From a checkpoint of a small transformer trained on Wikipedia: 4 heads of 64, 17.9M parameters.
Each number is 128 + 32 x the weight over its row's rms, rounded and kept within 0 to 255. Layers, rows and columns count from 0. Numbers have three digits each. The size before them is the row's rms in percent of the matrix's.

# layer 7 MLP down (transposed), 704x256, rms 0.0488, rows 535-571, columns 128-255
099:125136000125135066167135129157062146168111142169125089128099137128147119125097118150133163099138104119091112178158137071087157118144131164126171092210147174092109116143153119110115157111106103161123096163129115119171151147134188083132152152162148143079114130089187122106119139117200110161177207121131183149121087103138110114110101111157148082113157119100135090132187115097100129158116
094:145160049162138114154164148102135101181109181132118143114172115130087099142175120140104134098081111090119072111114124143162130152066144176144098182086115111168085162186095161109125132170143115195143081118135129162172100085136073084150111150151074175124165103162126148135108134066143173150127109113105058043131119140140042114106074144159162135135113114128149088111170126104118133112153
105:132138205175133191092108147106173124123234146136100150163171153113118100123142167123090090162076166092159100076121071147125118147122161083137113166166183164049096128115181080138126143156177204129161116067136171117084106127130146176121148091132113089145135131171147162089182079125102132085159139102104143159073115147142160155130157099144191133142132154082118176072147175197095131164151
096:114096147094085086149194139189056113101103110138098132171112114062110118105137131042115104175151168118129159114121138105152111131123140153125092082121130145196102172102107125180184135121122066104106219214098136190144167140096177132093138143126135105108125155137174116121110135147089107083165100080075091170143148184144133166164163114149089034164136080165104173120138155139086100201125
088:137049166105167126148110138103132086168138134123086132133108114138114055124106114068121101139163190078172109122118124097168114131093137143164112128166099094136122104120111144144098135127101130170116168070154124118150164099144128085097171134130113096112104097088142090122136071130132159149127155136141131120145130146122117151124161096135109091138165137127138164082174096159129113127160
097:156139223076098124119132115151091044127197184128134172163117110142156108153105132157149094112075162151145109118121133198075064129153146196089153065186073118137135124085147100099140147159142148142131086101130144118135142133082151161137094116145146139123062092131092148163151127178132096114122153094190156130104116127104134158132173136179129118138218111147114081173172141166125106133096
090:126149133129129175143159154144141157163179054108083129124152163102157110133077163143092103166140166157073092175186099139119138165116098110239118109146118082105100135123037111119148107137172168134090116168143116154121096111130164103158148116163139151170082138170162126163135111139061124136113160090135158200131128104133134087143042158078179156133099160155112125130135119165143130126109
106:146146060182149127080125084143120052078141075128174140089140098180134124117138117181144150122099189184120137142120160154097145084203171173143107157151111104156176133143127132099135174127115132138083144134130176103134115122134157171105156163165143097154069157092078172134098146180093116140136159152185152139078097098097116089143126130178080122141161090129114155119130146132139154130148
105:109145080156135151160090100088102160136145168146096146131109110139163059135149064104080145179117120094125167148136125125147172117030075181130138116170127055087166046185122176149122134114147124144143147100156142104132129149079095099091139098100162052099130118138111126107182094112132120129150087095113113124113149104151094196119162132181130130133134112194158113142119121211109119129136
097:089181141146114138062067135113136148079106133129135139142134160102080111110079146060129138164146107151174072127100117092097155192135179146111157108152105090151148160090126094151123130131121127105145145104095129154145165138096159168140103151091124158099081178175117162118145116133106201138142129196087132141143147139081166113128121133140162069156106122133073097114081214190096134145177
098:107162220138118066111161153147143129112090110142155202111149127142122130126153138072109058093126141139135139080063057173181144138106133134116150115067093156178182116145120082146157156088144178120080058084114112091157143094114165152082179148051222139176138121157105133118105079143112140157131095091144111146119147130081090170109098132108101143149090160109138168157154067187130111119144
104:128127129143140113148113163139102145170114167117130155132101194187112138096168102119038123140111056172085091135185053088160162139146123143148091145131105149142139130080072097122136153187151145128151099180133103105135182038141120137127138171158107128151074158106124145106110166129225172086117136105104135104110058135129124112111127144121204138141135096110098133123108120097152120156073
083:089110105066140100122120178149158153154122114156130109111144103121109158128133198077091129148155165097109121115128136130182134140103117102126173182133099085140119059093185105192110164125222178114082160126107096074117067093148105098116097116122105119101094146160076064155103118122175119110161099138069129176104113059122154150158116111133089135132141139175157150165108103089145089088165
111:084063093148130122153191142102123116124136049064147085130122198150115128136145165131130099156094126144074114155176113102138140126173143143174133117113076123109118139129124168137129141192132136173115133114140120130143104151182163128159126085131149120152144203142135062107140094161076122124113115148136147115133119099126139126118184065079139129112025151160140088128149117125059124131163
103:125147085141062079106087181113120123176145081098129118153128176134151105132126191139145137136127151126080118163212116113135101135171130116089169151110101099154111131131121143142112150198089166135176139158102162158162156138122133127129169123129149105137212110070158194171135080160161082068140101116168102154159186116131107144128106108165108160127150146091114132076149152121090180110110
091:105155146135099108084119067111167125122122155116124124169079144150112217154110091074201145151136113126127134110135102138146150130152130091133116109095117143140090153176126106163182105148137158133164180111128160132143048095056158085087176140113128152188062108108101136139144082166083088055141118125088089137047102109117122138135135143132072099138046130116152130116136095095152109126113
098:091161144158148169151119123162119134161184113220103136164114125123115136143117161152099129117115083080114119138109114107121149162061122145099073027129102180151116152100161135183144121160033145135156190074108079135095087137119131132146116127132169168169117069110148121142134128197063107105124155157147116162108114122142096122166097125149115137126005150097121081188103097124075168163197
091:194087113093155122100109134093132147127130110172137168085077164090165125148106139113064099190190159131117102093145093092134121100108107149138116137048122119082090106044150195073129071177145110111161092132178133166122053083161137166136097101116139156127072097138161130133123169077125189143078098121143085130130145127134087102104156201113108166108125113122113088135142112178180157087172
098:104134129127161132147149120162135144173083134144141120131131117118157091113120159135184170152082119131144170147165098156100105126125205145125076180106159091171128148130163070085130095148133060214084071086133140086157128109181113163093160147116128136116110152138111119133152160131100116117142089145138181155101115163131138127109125169124090150126087134129147190092107112105090193112127
106:138139159036084196079100156132150147084100107172123198120162141191141094150136202137133132143145186125146133103142160210117124044176151156101099157177118181122127123111188139152084094191117103152129145104135087176113159162103167159106093105130109146119135111128157100176090120132102101152117196150176186126161137119136140150097091147139179124121170093109138147119108100172153161092126
107:093124159151089150174136104151141141130163128128127146131159097095114114134162071132122078120089118112156108139132137147137137132106093183180112146182087116126162045115152130081133100122152124156136161134139139146105127117143084151086162071195179115117116134115120084089156137096157140092123121124156134113117145072120154117106167096145113140148088174177170186178206114147113079156145
103:141145137155178108144099116071090124169150102094110163153152140117104085164181131130137134106173135109087172145120114122179146084145159140086101130092098133177190106152125098150134092134095115135148130103122049168118078117153125129148138154133184150141119144113105104142180141096139153160122165076089156107157158107196114152152083134094089132122170147156127149082106090140166094082069
110:122095107183141113134118120159165162118103159092121111131161101158117148155126079119077138126128165149134079137107120068102177122130158108183111161110127129150117091159162130061148142110134182165068077126157174131138133125080110105103106148111159093124140030169114149081068124141128078132074100181143155162103155124082168133193184190132141184173121199074121070125148087101109190112124
106:120087107132127143119098091119127153076052136068115123138116106088144076100069094165126168110170061123080131182129124071159144169134104171123192124110118103145075142176122139147127081177211138116106142124123147076096112148181095133135118166126051141165142129134161125114094073122180117167165131138086099140101082119160134120131142173160103125174111153133146116120137154172073082067145
094:160130207140155177150108121121154131091154097161089100084117162099141113146102092145159101144171093152068116143143106111124197133142175126187092105122162122155110112136101147141166105093073184206116177101118116106170149176194151137136090166135096108102156123133132148118181059143119187107147103107147106112126084162133161153171112167108161070162102152174124126133077145181126146130145
108:129148112129063147122167117086123142153129062118111137096143142120090151147139121189202077159094163122162174114181153159162131115132078107141160140164102165113094139116174140103124133184125105061137106081243121094100114152128111130145052075135131143129111142116118169156162100134126086148183118093091184149165156082184138090108077142157147182105166116163102100133084091143139076118095
095:118200184133086183130126098110185154138150099122116143122087114141178125154161167099177114103106085170110158123151160172148143154183131098088077058112131118112148135099170113158069161146099120135140129112123095166133140136093106137120094162107111138103164099150142125144140195124127183125177141076165104154120168128103158098136095125103150132021082172178134102110078181157092131124089
109:114176128134126121137108164166161056169093127185199105122192120094121153124125129166099136170111181116143112136115131127137149094127131142032210085108109140121096109092137154122087111190133129116125093146173182085071090154134159177141127145098132160147153141091116107138099134131132160076144109207083068139095083135144142103086114143101142096119180064198153143167124137136158131153128
108:160103102126131155144136099082143132130141167069102139156189105105118141130114153110107150092128143111130087130161104073101104119090148123155084175129105104108176075124158167074178143066109160140180110134150137114144123114140073154118095137136093147138137184196171144108161080153145081086216136164137110133174063208163160118140110171159156125120132135163189120133116193127122158053132
093:161196211104127152152144090130112163123121133116110125149146126105179153167132071036125088159174144106100153177100099125088120167096180149078110109124152146137176089179105125126142151107141082127159108151154159172149126095149167130063107134077156133132078112176143092108142118161101105080139158086131089134125129171121061160100073092062142150086118096145128088089089165148109082103074
086:171145116139175113164148146122168128128131101085182022153116063125114065136101155124123149163135135129147088133121186108164109151124185208138121128100111116143088144185111143135150128092104101150074117120199083148123165175147156111150114121130159121150147137104164164143103096108078145109137170077089085206144162141090068139104108200127110169125103086110161098141080103092126135191105
109:118102086118152144159105154114099111125082124166115135101180136139094044089095147114175125182071118210116122150147136106160073141096163146128199101076153226140163157158133088105126158118124154124145138161156171117135107096168180110111121179118133142126098174177071120118142146133136145133180172157123154179080135141126129186125105169110157183201145107150131067165097047105092147116129
100:130133147121147169197188149129151141133160111167125102077107150155169172156138113160157006115159114122172176117171063125184128122104134164148166085101184181139130145118144125074117118179150163106116133100166170159093148151163228132140075139106195126077104070173082098121105141123118105144104128136136122081146159154161141155110125130086097132127225173137166171097158169127096143063095
102:180202189152118166137143125164162080175162061166152087187100074120122157145189122155138141052121157130114152132148137141149171094110094153131157148131117088149141158194139177043150125109098130165139141133197133088140135152130125071184107127147107167094136114101070131102171090053192140080117115122155123163121087101155109106111148135143071167151095114125140138113124092156151140135102
098:188101156095113100146147114130153077123162183172100140139127146127127085180130142142197097056136108177164162117167147065119100114102149131123170113055108192108132093090151159107113162114134135187082141088086104150122109172144123133094124092133132100130197129117154122131123074136119076081136175142107096094127143090110146209155139121175107117101183109154146128153111128205141117139126
106:074099084146143114099119087150131147144164063140141152158109056114160119133090176087166150138092114100055121071092113090075153132122145131125114136074099068110121138068111146114133145135132161176117136203104175143130082101105105115088116125139098178173081105129147112126066105091141175155155137179106142110151072079141110142158127136125152078069094111100182119137128148168120107105076
102:131145075175074111124115095113148151148107102096146115117109184150115119093107129150107196094136159164109193112130091124075134209105105120133107174074144118099088150129135142097112160077120176113168093126118144094101075191179088163145084143136101111144110114144113139143163132142142125183093148132099111105155152111180116131122137127152184074119174164180123132120133117069123122132169
# layer 7 MLP gate, 704x256, rms 0.0475, rows 536-571, columns 128-255
093:092121173133121191101102079119095128060132096064136113160055124120162112141144148077194123111111167128128102142118161115128137135178150096178102074097182125107180100102133075144138081072120137093113140151152102101091103138211177166117135108129165101091070151114163120098146130180148150117101134105154151169090117131095180088175149094049125110089189140197137125163122168140125070109115
105:108103082133120146149097135167149115145162123115123155108167180148157126144065121151109120152119116090151139137095177098161070179152150077142136133186140116096151107161144116158187113108163102108127180078153186159107085126122140118128165090101098109100131094106089117153142084107152084098093158112086127182088141092132154161201126100108139150105145159152129154178218136179122097120165
102:130096122115081156182247132114111090209164119100069142173088079097143088084110136095111120104203196153092151123134124120115139161118137096118135099119147136095116142085125127181167161152135134097145151182150162116159119104149135135074183151114106057097168135116164164098119066174163129081118112070160115098129142110108117094124156111107121115108132127162097147115110113143109162131119
083:119088104068128126130147102159095138161084133133119151144140122159138135146095180124043125119140148183099125144144198068137109108094108099064121106102138122150122156091158124126115131122104146190114116152087096107175179156077068188137083137092102057123145171095133163078178087138089094098144170180086160068077126118104109114101123186203213078146093143074198149166158122174131148144103
098:078124073159161060133136128124154166121082106143141106100163146124108159130129101146139110119145103107106129137142183083196154070104126106125160164096135149148154141212162158165115129056109134121102157103136112119055138164114099114092139134164108118071138160111134116123164137060136168144119086152073125159156120116146094164141093128132123120122114103119166157099108148099176099092187
100:139082096141104133094089124105103112097122114117108110155097115145105128078166123144142140151175112106173128145118131191084142101173131190177137159143158111086052100076140121157160162080120134075168097112150133188159162079126123128122081164143132090114152120065083170085159129131129135148098174164076144114149197105147114135170123124084082185080099130107087197177095155094131086096212
105:119100066166133137144111106130123100075121139096129165094108041138073151160143119200155140099041180170186108153174169186118069143154176218116090118105141169156211109138134154122113105099119140111114128122138140142188156192094134123078180133141144100164120072081130135124110114165065141156188131152136141149156082141130172155128112106128139166133193137097103135148161098158153067081096
095:136143089090088119096129096117124129094068163110078132138080100171115122129219142107073149121154135123127113164138151113161153154135127161155091089132150053091145108131129165156127139075163083091131146160070128167115153106097155104065122140167135154095079134115097139162124114137210117145171159102089095107170122134168141114126104110173133124076132157123110097124106118115102092150152
095:111118117150203099074173087186140198100081142106049157132122131126169139074119157118144137168136119115102076146118128146128143045126136155132136198211091128082158103099148083164106077091157093081136138132119123143173116113068124114109188116181153115182141196158122146172103119124109120120147119115176159155124140094105108090099166128152092140089144115131145102108147116094141073105128
101:121145201152155073121118095192150149116143164104165149093146146158168172132128169185176058144134126132109130155129199087146077097111143151172125134146144134131102099152167109155140150151138148010099136080142108129092111119050148103101110161198076172198136117176126120134135161116084114165134100107087176112126126120157118082157086128087067106148178108087163138174143085122132089128106
102:123142090105158119131021144150092092165128121102148143126119107152078115105090116156169146138115096096081127121176082145188179110096175077133140097086160119176141143084139137113045086110086158098191082171098110142141109114071124140127131129153078167130084141149158095108100101141184142109095070140081118112122133118146137173114119123159092151127153121170114131073113121184176156097079
086:192057135156146094111112087124084117114153150134078164154145155130130117123113126153152165123074093172169127137111105131065097119135136157109090070108119181129115161205119135079142127140117093091187137177187150121134162138122126134175106154145149068110113144100140141086138158149078135172126144065146105066140134218095156156113141112123140134146138101088129120128142144170124091155120
101:106165130129150110062116195154128190175140179093141124090152089151156157139092241105112112189170046145120155155174182129180199089135115170131152116129102145113144108098128176083200151176065098071131136173070154141091070087131128099132138150127119159142141151142106120140085085163169122162061145124103155130136123108073143116154125122129116154086135160152104104072106103139113117159126
102:164087113124133119181142098148131180178162159086163104101124137145113147110118171108097125132067146167193102115066110109134112212125139100139143132170116178154161128186083124137147157100110104134103110148144079176150098143106105129113067157163179142169112135144157126135153116117102131151093136174162174141143118082115102123095122129166140148152179133168097106198127141083111083097118
096:126131153151058136118098144124091124105110145120138103162157155093098151133151110125133170141119138140131114112120090113165099078189124078081083083134109168190123111115219122161165117184108067162155099138137076107112083131061163094114154167140100180174090154099093129129185133105117099085080107166136158093117101137158086124172083093125094090088058069092116145081135127119133070099136
099:148172129154178191098136138129104146112155066117132091083101150135115128079158094177150160184124116081098181107115123165085121136145182174131079107133131162134156088149089120105173090131129118131172134073063108114027150152137101123132158088137172171102089100131124136095133120100115116056106121044125113153122091062145128149166169097136161165106095086107114127140101090104119161146229
094:141137076154045146131118137080158139149159179115152130140125104109121113189105126124142116075121122115179115131079149137172150114142146127098135142119124096129125153163153094142154065110150151097079125112123167088164155150109138125148139154085085064126143159121064124053193111182081108114132097145072137144093107117138126160107153098161156135098141173124180170165124185112139092194134
100:164127126117112098123125164108135096125133132114100173121075143159182142144084115120126095083098132131095101130094161089126061081187119090111190126103135111099157135107107149164057162087081144084091164124145162190131116126103121113164112103100137135119189138099172160090111123164191181154092132090119124094137113127158117103124090075113156151095155084132071161164114121085140073049130
103:128072102121172164128132160124138193124105123094158094133107119084102154158093110124116090133104106117154073133081165146090204166070111086119159080140142069174127127176116085142162182125055120110126073084180159111178105149138079078122164126160152120170107117148101118069114137152132165114126130123061143118144148150109117085169088048156083122148111120141177151150157143129150084127183
096:120124072128066147197160174131156126140157172056133171072104136146150161150215166123111160173071141120139149087108170136163144119067127162161126166150104059103172099127154127101153167140131113113154114123166190100151166130127157144114143086171111102104141147131130116118210107166166129095130102143159222149101092147128079165136138066129090144130124085127105144132188060109113104160179
097:171152084120119112141129137151125226150093142135146110066120103164125153144077129106095103179108155119112164082142169140101174139137181151121080166061163128138177084072110105167122109174096129067056100101083132104104137109136145093119140212077141085105159124116095136213109133136205114067136135078100099140135117097147123167114170139123131110106152136115091145092134113140163162118135
103:117108073172153123085149107163131219125150097082121121077133140086131164139129091171127111070094200155118124119139126128111062152079150105121128136103111111118121121128131164121130194111116166152145109143159158118126105109081144115126084134105154158086147180068110136109115135167090107103147135108082185146124129123119158167186163126114130161114120109140068150162129152114169141129196
106:140135092136117162103108163153097077189199080203176061154178170120097148076160078061145131138130123127149198106104115093105072098091130094151126101124153192116089115125127139167140106121190068119148184110073145106057103099116136145111082116116179163169175150127121168147137137127124136134152117127135157107153131130109175114041109099152116151083157106200167159137150095091150086185108
099:101125072084108091119109179176123144109082147141155084109150141181097108120175117174122131157131085121182105097108120175154124085128093092138214160089082156137109161106097102092088157140135107046118109126122150091141134116091123152173194073166075109090112113148135076139110140095074105105128132138070095118133061086133103121115155078229126117170108088169089076115182116116175142143170
109:152157113153067064089128111094191167151124141105170163070160116066145139100164146123105116121114123080164141131156134123106121085142124136171140145166171123052072114127124191157144114131085036102152155056092156115122138123128095094142163139090078129163166141120086153087119143156123172181111136092133064175137158143084089131089202137147112139122109121062141170140170074080161064112095
098:099180151171096102080152046161111155151129155108081153126149143162127124131146160181066126151152124088127120094166152111132102090099145161173153065108144101100147143098150159178093148111063135160076129174116163127182150163158099152156161119101174137121145077148179107139109075094094179195143118142136189153185102104113175092179131127089128084184164157089163119095163161052150109107094
101:187135085086097079117130121155137151095149100059152209124115158170126117138081097144123137124085130137089177125159122187160083101112162142192119123130174119080108156123136080109101126101134148063138165065118098139123139137212135132176120167115094187154161149131173133132120164105153120134097074064162102105126112111064112081130179137070104163134160114137125141130120133149088132135097
105:108117135159103123104136162151158120163159144170128127136109083110136148122141174134135104158093101117094206091139119136171175125162099069197153160105163098103165170137139129141072118134143062120125127115148119074066099102123082155091127142112209126118167084093117112090123085119203163155079125219171148169101172165156084124155133081091129126181146130100095126095133110136126107142093
104:087164060167151163113194112171145070071144107110135121087114158114126139095124113161134174159137125126151132160099121152099129117227093108177165130156125134078098108125122107068196106059155127105088108081143089138127103150171109128121078182126135110073156095129112087130130084148131154080131216141112096109129150125132132158161152082078125112142128150158102073121135087103186129088102
087:145142089127165140088147164080106141181138132138067093125167150112077073113144110089117110167179109107111163151141126136129140066053116142090126114069100179137084129076109119150079126173130086120188134112151125123126152099131175120150057149192126129138129169103111104121127071188073140139101113138178121146095108143142145165176149124125156103063130144130127096106187127144188074086112
104:121151088140128157152132106178113077143060156114085090140127107179186146097151114067123154103114138161162150101110105099138174102142109125110133124123170114136177111129120121116126180143152138067157091097086162174164121077142165062036092112098142109143107182128170135137107102137094183141164133137184098169122174131145140177120104123099098171154122154139176088173097109111086133106142
104:118118101133113036019050100104104113110071170143142128130106079089088103116158102114142189085170159113094133105084140089101116097141117096146117113076131164146063094140153201105106117135119109090167140223126117135157111120082099102122091139105092116159143125105107193103171100111110188127150154107134137151132091086127127128170148136142090125173118098133158102160152063132148087136114
101:163121073121183063114102134124102098121163162146136091076168084135125124202033121145141117140127176088128138125151143131165152155133090114126078107119128133101103156125086108155156119110162075123191128142089138114061116078078175138126119139121102128171088132103162097128132118038099135130118058130094105163073145136159144136077173169098151075085158130131157122121145099074137116098147
099:133139112104105124092129051172110066104138090099086078088084107141146123132131108135115089136123107126108127172106169148164114184106102141209167142140111087121175069085123113142126158142101151156131176158137139080165168076047133142131155134120071131158201142133098048132242072128160078142127150164079176102199066128081127124143120068159099131146115083124171132136105108111115120124109
101:104087062096149119083139139104180117081127108126152172098112054135144085140108160151219097163113125119137139088090048109086152165117150132117057155155099085109130104130137145124114159122100100115102108166109107108148077107032161045110181141161122175168103130080113118119153059079120162135185145165122101168160079090129166141139099118150166135171130098078142134096134151142132103134175
101:132152095169068121159099156131126102159128128149177152106099132111125075120103087183106134112135177170111109180118112129123140187112062126146152141097164112067100144113097090120100117071160118103121138102078145087076091163155098143158098126119120138190111162064161178164118145198171131109109160143111152175100113107101096142159178114072152125100206138130082107200094080101056141148156
# layer 7 MLP up, 704x256, rms 0.0498, rows 536-571, columns 128-255
092:146146103130133144101129125141129149099175111197145120121143118105146106101110129133077096170176125122104137113139141109095085073170116173081134119095168148109163191102185052171076119142093128121154136164128150130166139168090102110103114135188170140071199149079070095120110101107134122149134165104174124138126123116090109115140084134129116128131111151135164150148117091110154179110064
105:104088166110119213135112131119130160156156150084173145139079092089126132132131178145056055111075191149138144122092087046134152192118110141099131124140152100089126116151155133088176104119113121098199076093183165114070103133140177089150126093121096106203085109169145158085204138126077084124190153109090164119068141144197142139140099147122148170059213083129094129078157144212105122100149
092:114171171182127143126086125078171155174171149132104136110143196145163081142064151177135079127126153142116106145140149123128145124104059151153107127108140072064141108163149196137115148106139102139132055081164109107094115123127120130173156070134128103126168115128097150126161155147136157195137132109157170107192181045107109144171110084161092100130197103152080097113148139042109112075136
098:117213079126086138121138145134142162045121123141198134119157159146171172147127097192087145149106083146072117118135117152076121105165128141129161083059152176097137125131112120136140125122172122135120094172106144146076096166121129183153088104136158167148128133163111135134157148145113099152145080134127128173084133119155130115154121149115132162105078099149133124179076157052134145113100
095:136144187174102142114117155114080187083131165138118178086090098115116133123152154055086168073164091093179131182099127162147103095078159128128092122125120124139120115157093091079171080106102106092164162142165095088114158148130107152124217072154136142146175074100127119073127107130112145119106131172121113148143128114089112074056144135115108174192105119055109147148076124120139092111148
094:139145122189166104130108069128107142139115175108156112107177116128094081121115080141115147148109125109077184103137082158126063144130195146075140120112095137113101161113145096145117156126118088180140104106119149091088158143083090104143194096155113180168101159080074145153140076140162161129098071064160113171128120102143129111152129212141119098104167087154111136158167166185139131168127
106:115152091178179161126120192108134088183102113111137104140141177120129102181140102135101141109163118072122145143097113111079113159146116095124091212144113113117138110122104133101136104083164144196136136168127135131131132123040122130166162086172071086154083092159096163129120181075112167124163100144140161139126105120159121146114127118061203197158099109134103145175064136099140120075149
102:142145138151107112139134150113140147128101172124119107155118158091182110159099136171141057166113124117142159129148102176127158085153077163154138165146083083101145174107171139135063096173099096143146125174133120143143074116147146144088116101163162135121107110146109083127161087162128076131137154120170136143111124143180083153059165129110119160150135139158110062148162131182080131140108
094:183091143123065154168104117122085145203108139119061151163116098168101125109056122122148156072061119162131142166127089133176149123146111098118125168130133130143138182195108165150061172103143128124154075161141114136080100150157131111124131109134202133189147081099137174144123115162157109167115143141117109168139157093115073197103140117126072088136113057131143111049151052147119150091161
094:087110108120107088098103151144139133117135162163176152056119146163114118086084128080180093113141100173093153141135137101109099093123149143172152096127157099125109095127115112183128130083124185065103136089187098126173118146157122132137112149180127146159160109101109085135050082152117177154143149083158125161167121142096116150126121117088170182139152135058169156132159131147114166066175
102:173175090115144110164070174091108135163115149100100169120093098133149126148159193112136088087131144128048111156119092104132177134188120123196157141166127052117182148100125155124139120155110089150139145164118151052065139093055119112080165099139175140137077158121177134132114130117159120122100094134130122135165087099123102108165068162084175114128125089166128111082103131171122096107147
082:131180145176090189095168102137093102083118126084153120115109123096162128127136108157190132108129147134122161156144127171107070117155117125102084100145161155143124144152076178111130054169042081133138089120167147176168210175085192141109148080130137084089133085117168152141151166112101127110135133111192086081061166187141166099138143126135145107105162123104097118138136126119100127119118
113:107107157118185094101116175117131097127114054139123071113104209119176021093131137062143093185117139129058099162141098105131139115087133106140126116124101179109147161116163130196125110156173121151116112097163146087137122099149140113100100141110110086168088161137150128145170143132084123090164162141123125123119153132138164148152108071081146171059118142155139153105135160158102112115085
096:099136131107062109135145134129163136079093114134131163116108151162111130116223166091135124132075189184137140140127133087149105135130128101168135114155103127164114136148114183158128154171136141180123141088106099130189117100042082166175101113134100086142119125159099138114175124137134134138087153132147134152163133135084147108148142074154109093115144095145152179108102077176111114116088
087:132119068126084113126115146135063113110098125092109097074106086066135135041151180157093147076173086088132106127113152143086138127142169121118117167148140110084102094133140126066109080148061154096125098103118111110101120154135083182112091165126077088091142146079136121166154134074134162144154119134097147107116110159068142091172119128162112160083178103093106116165146122150105117183090
101:125109111131135133168103119068130148134149099149147155100114089144158152129140115130116129094097087107095128141109099119151136169095094192146079114117070172133116153136127234153167125114078128150109115127060146130098151137072171121107127121094108084127066116128131025138116130073180147154093066189165082136148127096107132147161129103123143113108125157121169138133114080139162145144171
093:147148144147059098117142120123133218128081138114091109155087044127063140123124091114172186062073088100111132095124120084156193089194146153105112115180103143117160107156109084137151196118080133099141184135100127123124132179124167079095136133117155085130154148133123103083119132255114107125110126108154173119099079184151171137130115109117153086160094132119124129187182152150129144199095
094:151091131132145140075133167143148126122093118115115102109127126122118153138120121208093077041085096122131079160112084081141146126081116119074143102069125096060171086113085153119082129124105116121181181099149105159096158085087111112097173146136126102107126080139164144089100138128107101091141120121148048171092141167083121138100169119114141202156135127110144117102131159158177111145070
104:117142067152170145070080114131204125157109101116200082156155127148124095096121114123132134188140189064169154136151121080073235114154127108087142152144120086110133128140188171178088125073092137119144198108147136134091149078118078139105119174109140120139116082151185093145101098144152139154064167094140124117093124089136086212176069127113134133100144140096144144095070117099116147128118
107:113119114116099140115159175078079091139119083100097132145212132114114080098096126138133115126065072158161126105137122122217119106152151125117129167135118146113093072128152092106140164128184140159140113173143129145083116081152133108145084112186159154137154127138146111160122103100152101116163202103116117102130164083104111138091172163083074151093108188199212154174099132102114146103116
106:143058136223170050073138111082084174145144104153143128105146089172101172089138156115202096147143177182108174202148132110152158156115106110133122058138097177079082155150148167167111133078081148141162154098120166106103146129118089104117103139084139171138153133117074116113175103141149165111132164134096150150082121185122099073143119122169149156100178130178121161137105119163139089174150
111:073133145096189165188117135102145113120162070064171131149181110165119125175138112146181191147117169133146122185187095089137155094143140134174121113078168119128183113125152130093131089099148171151130078122078135174122128176151137127151109156141174044157175119075146097123154146106137131151072131177094053154060164127167124115171140137088194143131119166150126136152128106099077160196121
106:109089156060190128125066127162133158137104160052126120131116128095104149009142083124145078104164157181153158141185151023099195062145145186154079146125126137119145128139141117133141115119088087066062151147122133160104106161188136129140114116096135125139163157136159157139121144076154146138134167140168155133088102116128123152107086167129096146184155109134122122124121151110142132156099
091:124147159156142129143098116120105158142078150172100136076124128149172130137113079212083123128106135113132099094151179182110152072118144051116089129135151132120060129152108106147122213091145105159168091164130140106107160058123103130123143108112128155082173105125128184172214119063083165154121091141078157112166118105211097148094093160108199116107132083124072115094081096119105063119098
108:092030172136117151131114146174093147103130093164134143170217121145112112077116113128110134137090111179107158117103186106142220101123090141071119113153143165158168134210144111119064114148093148128128198111124106120122110178157098143127174106148147167117113076102075124073158103172156089159182108122130135106133129175122088117132148100109110169130089102105164135112068100109133121187162
093:159153163178104184165127136147093191114167193138155138143137128119075168097160088164078138151151134084127105129122191158102158177073107096143201151099107210140134165116088107119178090091187145097093159154148110143180149107161104138116129158246091086098158120108141150153135120152110084183096116113099143100132154119146097183121140094177140158144140171132174143148141092123129090095102
116:189139111124080124155117178106194071125092130189163105120149189104161163081133135174108127179095180125136075147139142099052105183146124090123212147090129145161127111092162112166119126185129068152160150109102158112127098129152119168117145088107131135136167127096159094103114100162095123046102092164140146109084138145164121144151078140113164158081165154109127126147090148069124149192111
114:157112149155128163181149132120117180145111143093148157171130131113151121141124151166149136103074085116144051152136092114134125153070189167194063110144138111155092170133061156167190130074114137122113125137117198180141173150136140149209077121143066152101161095120122130158141126202135145120150105138171099181167150135113144129087114159167135087129126078161136065134120175146126137117069
097:102127126144134136084127182130145159100120067112127122145127146107149106086120151117136116111116138114110112105150096144201147103203122160196153186141108101105091135096154176108142136103114107166103072112063121149116106152126106063166097146143164061154116101075179105133122152087123152157142161144091156119091118102123105106160173178198136086134188104129098115144162197159124197128139
086:141143141106216110160096172192107168134141097130141155139110203089080155131142150135187080136135121163091132176150082127149178083121096109125063116140111109134070093120137099108077076085194161122163160139122153123197088107115141116149094117150132098121097096064083157151100150122141052165106064150153092136116123150136108147101043089141109089118176140174143106095108181167142101140112
110:115078110124093168145093190102163125098056156156101124073144078149112122139151156066140199128122121171149111131095094138136104076092161182116148142160164159136095144177161149116069137115146176145118163148141141138144121120108159107073112134118148112086085098241140097077062123135084104140172088115127117155122123144126106126114084111127153126169168081137127107118142075164151163126175
098:164114171138087137133102188127096108126105081118158151119106143138106112130177107090160090139126151122095127149087116085155127120096173141110094156160136064117186101203142038110155100159132152105186073177078109123160128043160085164130138177122133112105167157151138081117135145135093074134165117128141161115105144091139149185147144117136125143168110086110137183110073097126162139145139
104:086134093142117095141129108133111187148139123149115167114129138087116111207157138120129127087133129138169119169208152151113160132170182120131116056129095138161067132094088104062126116138163166140192151199131142151141119030117095146123090138114015125177090090101102109202148110088139163131123099147081112120091146122081096074177102094104157138138146111114069080141166115102154101109127
097:164076132149129065168111165156108084114172117094152104125127177183146069179116136139163121113125056180093107106110115086134103125108138127097125151143144175100103096141157163080156137150096135133131110105141102151124125072106079076085040140131128113125116187163143169158141162153119107102194152111140147113144113103108122157130103079170119175143150206110111191134142117176156134136129
109:082110161171143095122092057105154133231110115102107120123111127150185073077192129124123112129141129092151145082118102098075121128140099075110126153097124071144207073101085120150131149154116147159134131126111155125107100095101142172132107122135111141159045118119137110148197122142101145147196080123122109114151132087123083162137159132104123150134137156109162153118139181150146119159097
103:137166127162170150145093166122137157111195098066143089113143112081114057138105079117149134143114171171121121095083165096057171176105103137122137125106103179175115171145090100112177095092122114073207142152193126061083171122190141096116128184084098125158174139109150118159088137126159095135131145074145093139148119083137143160123113102156083150159108132139148163132162195107135129107122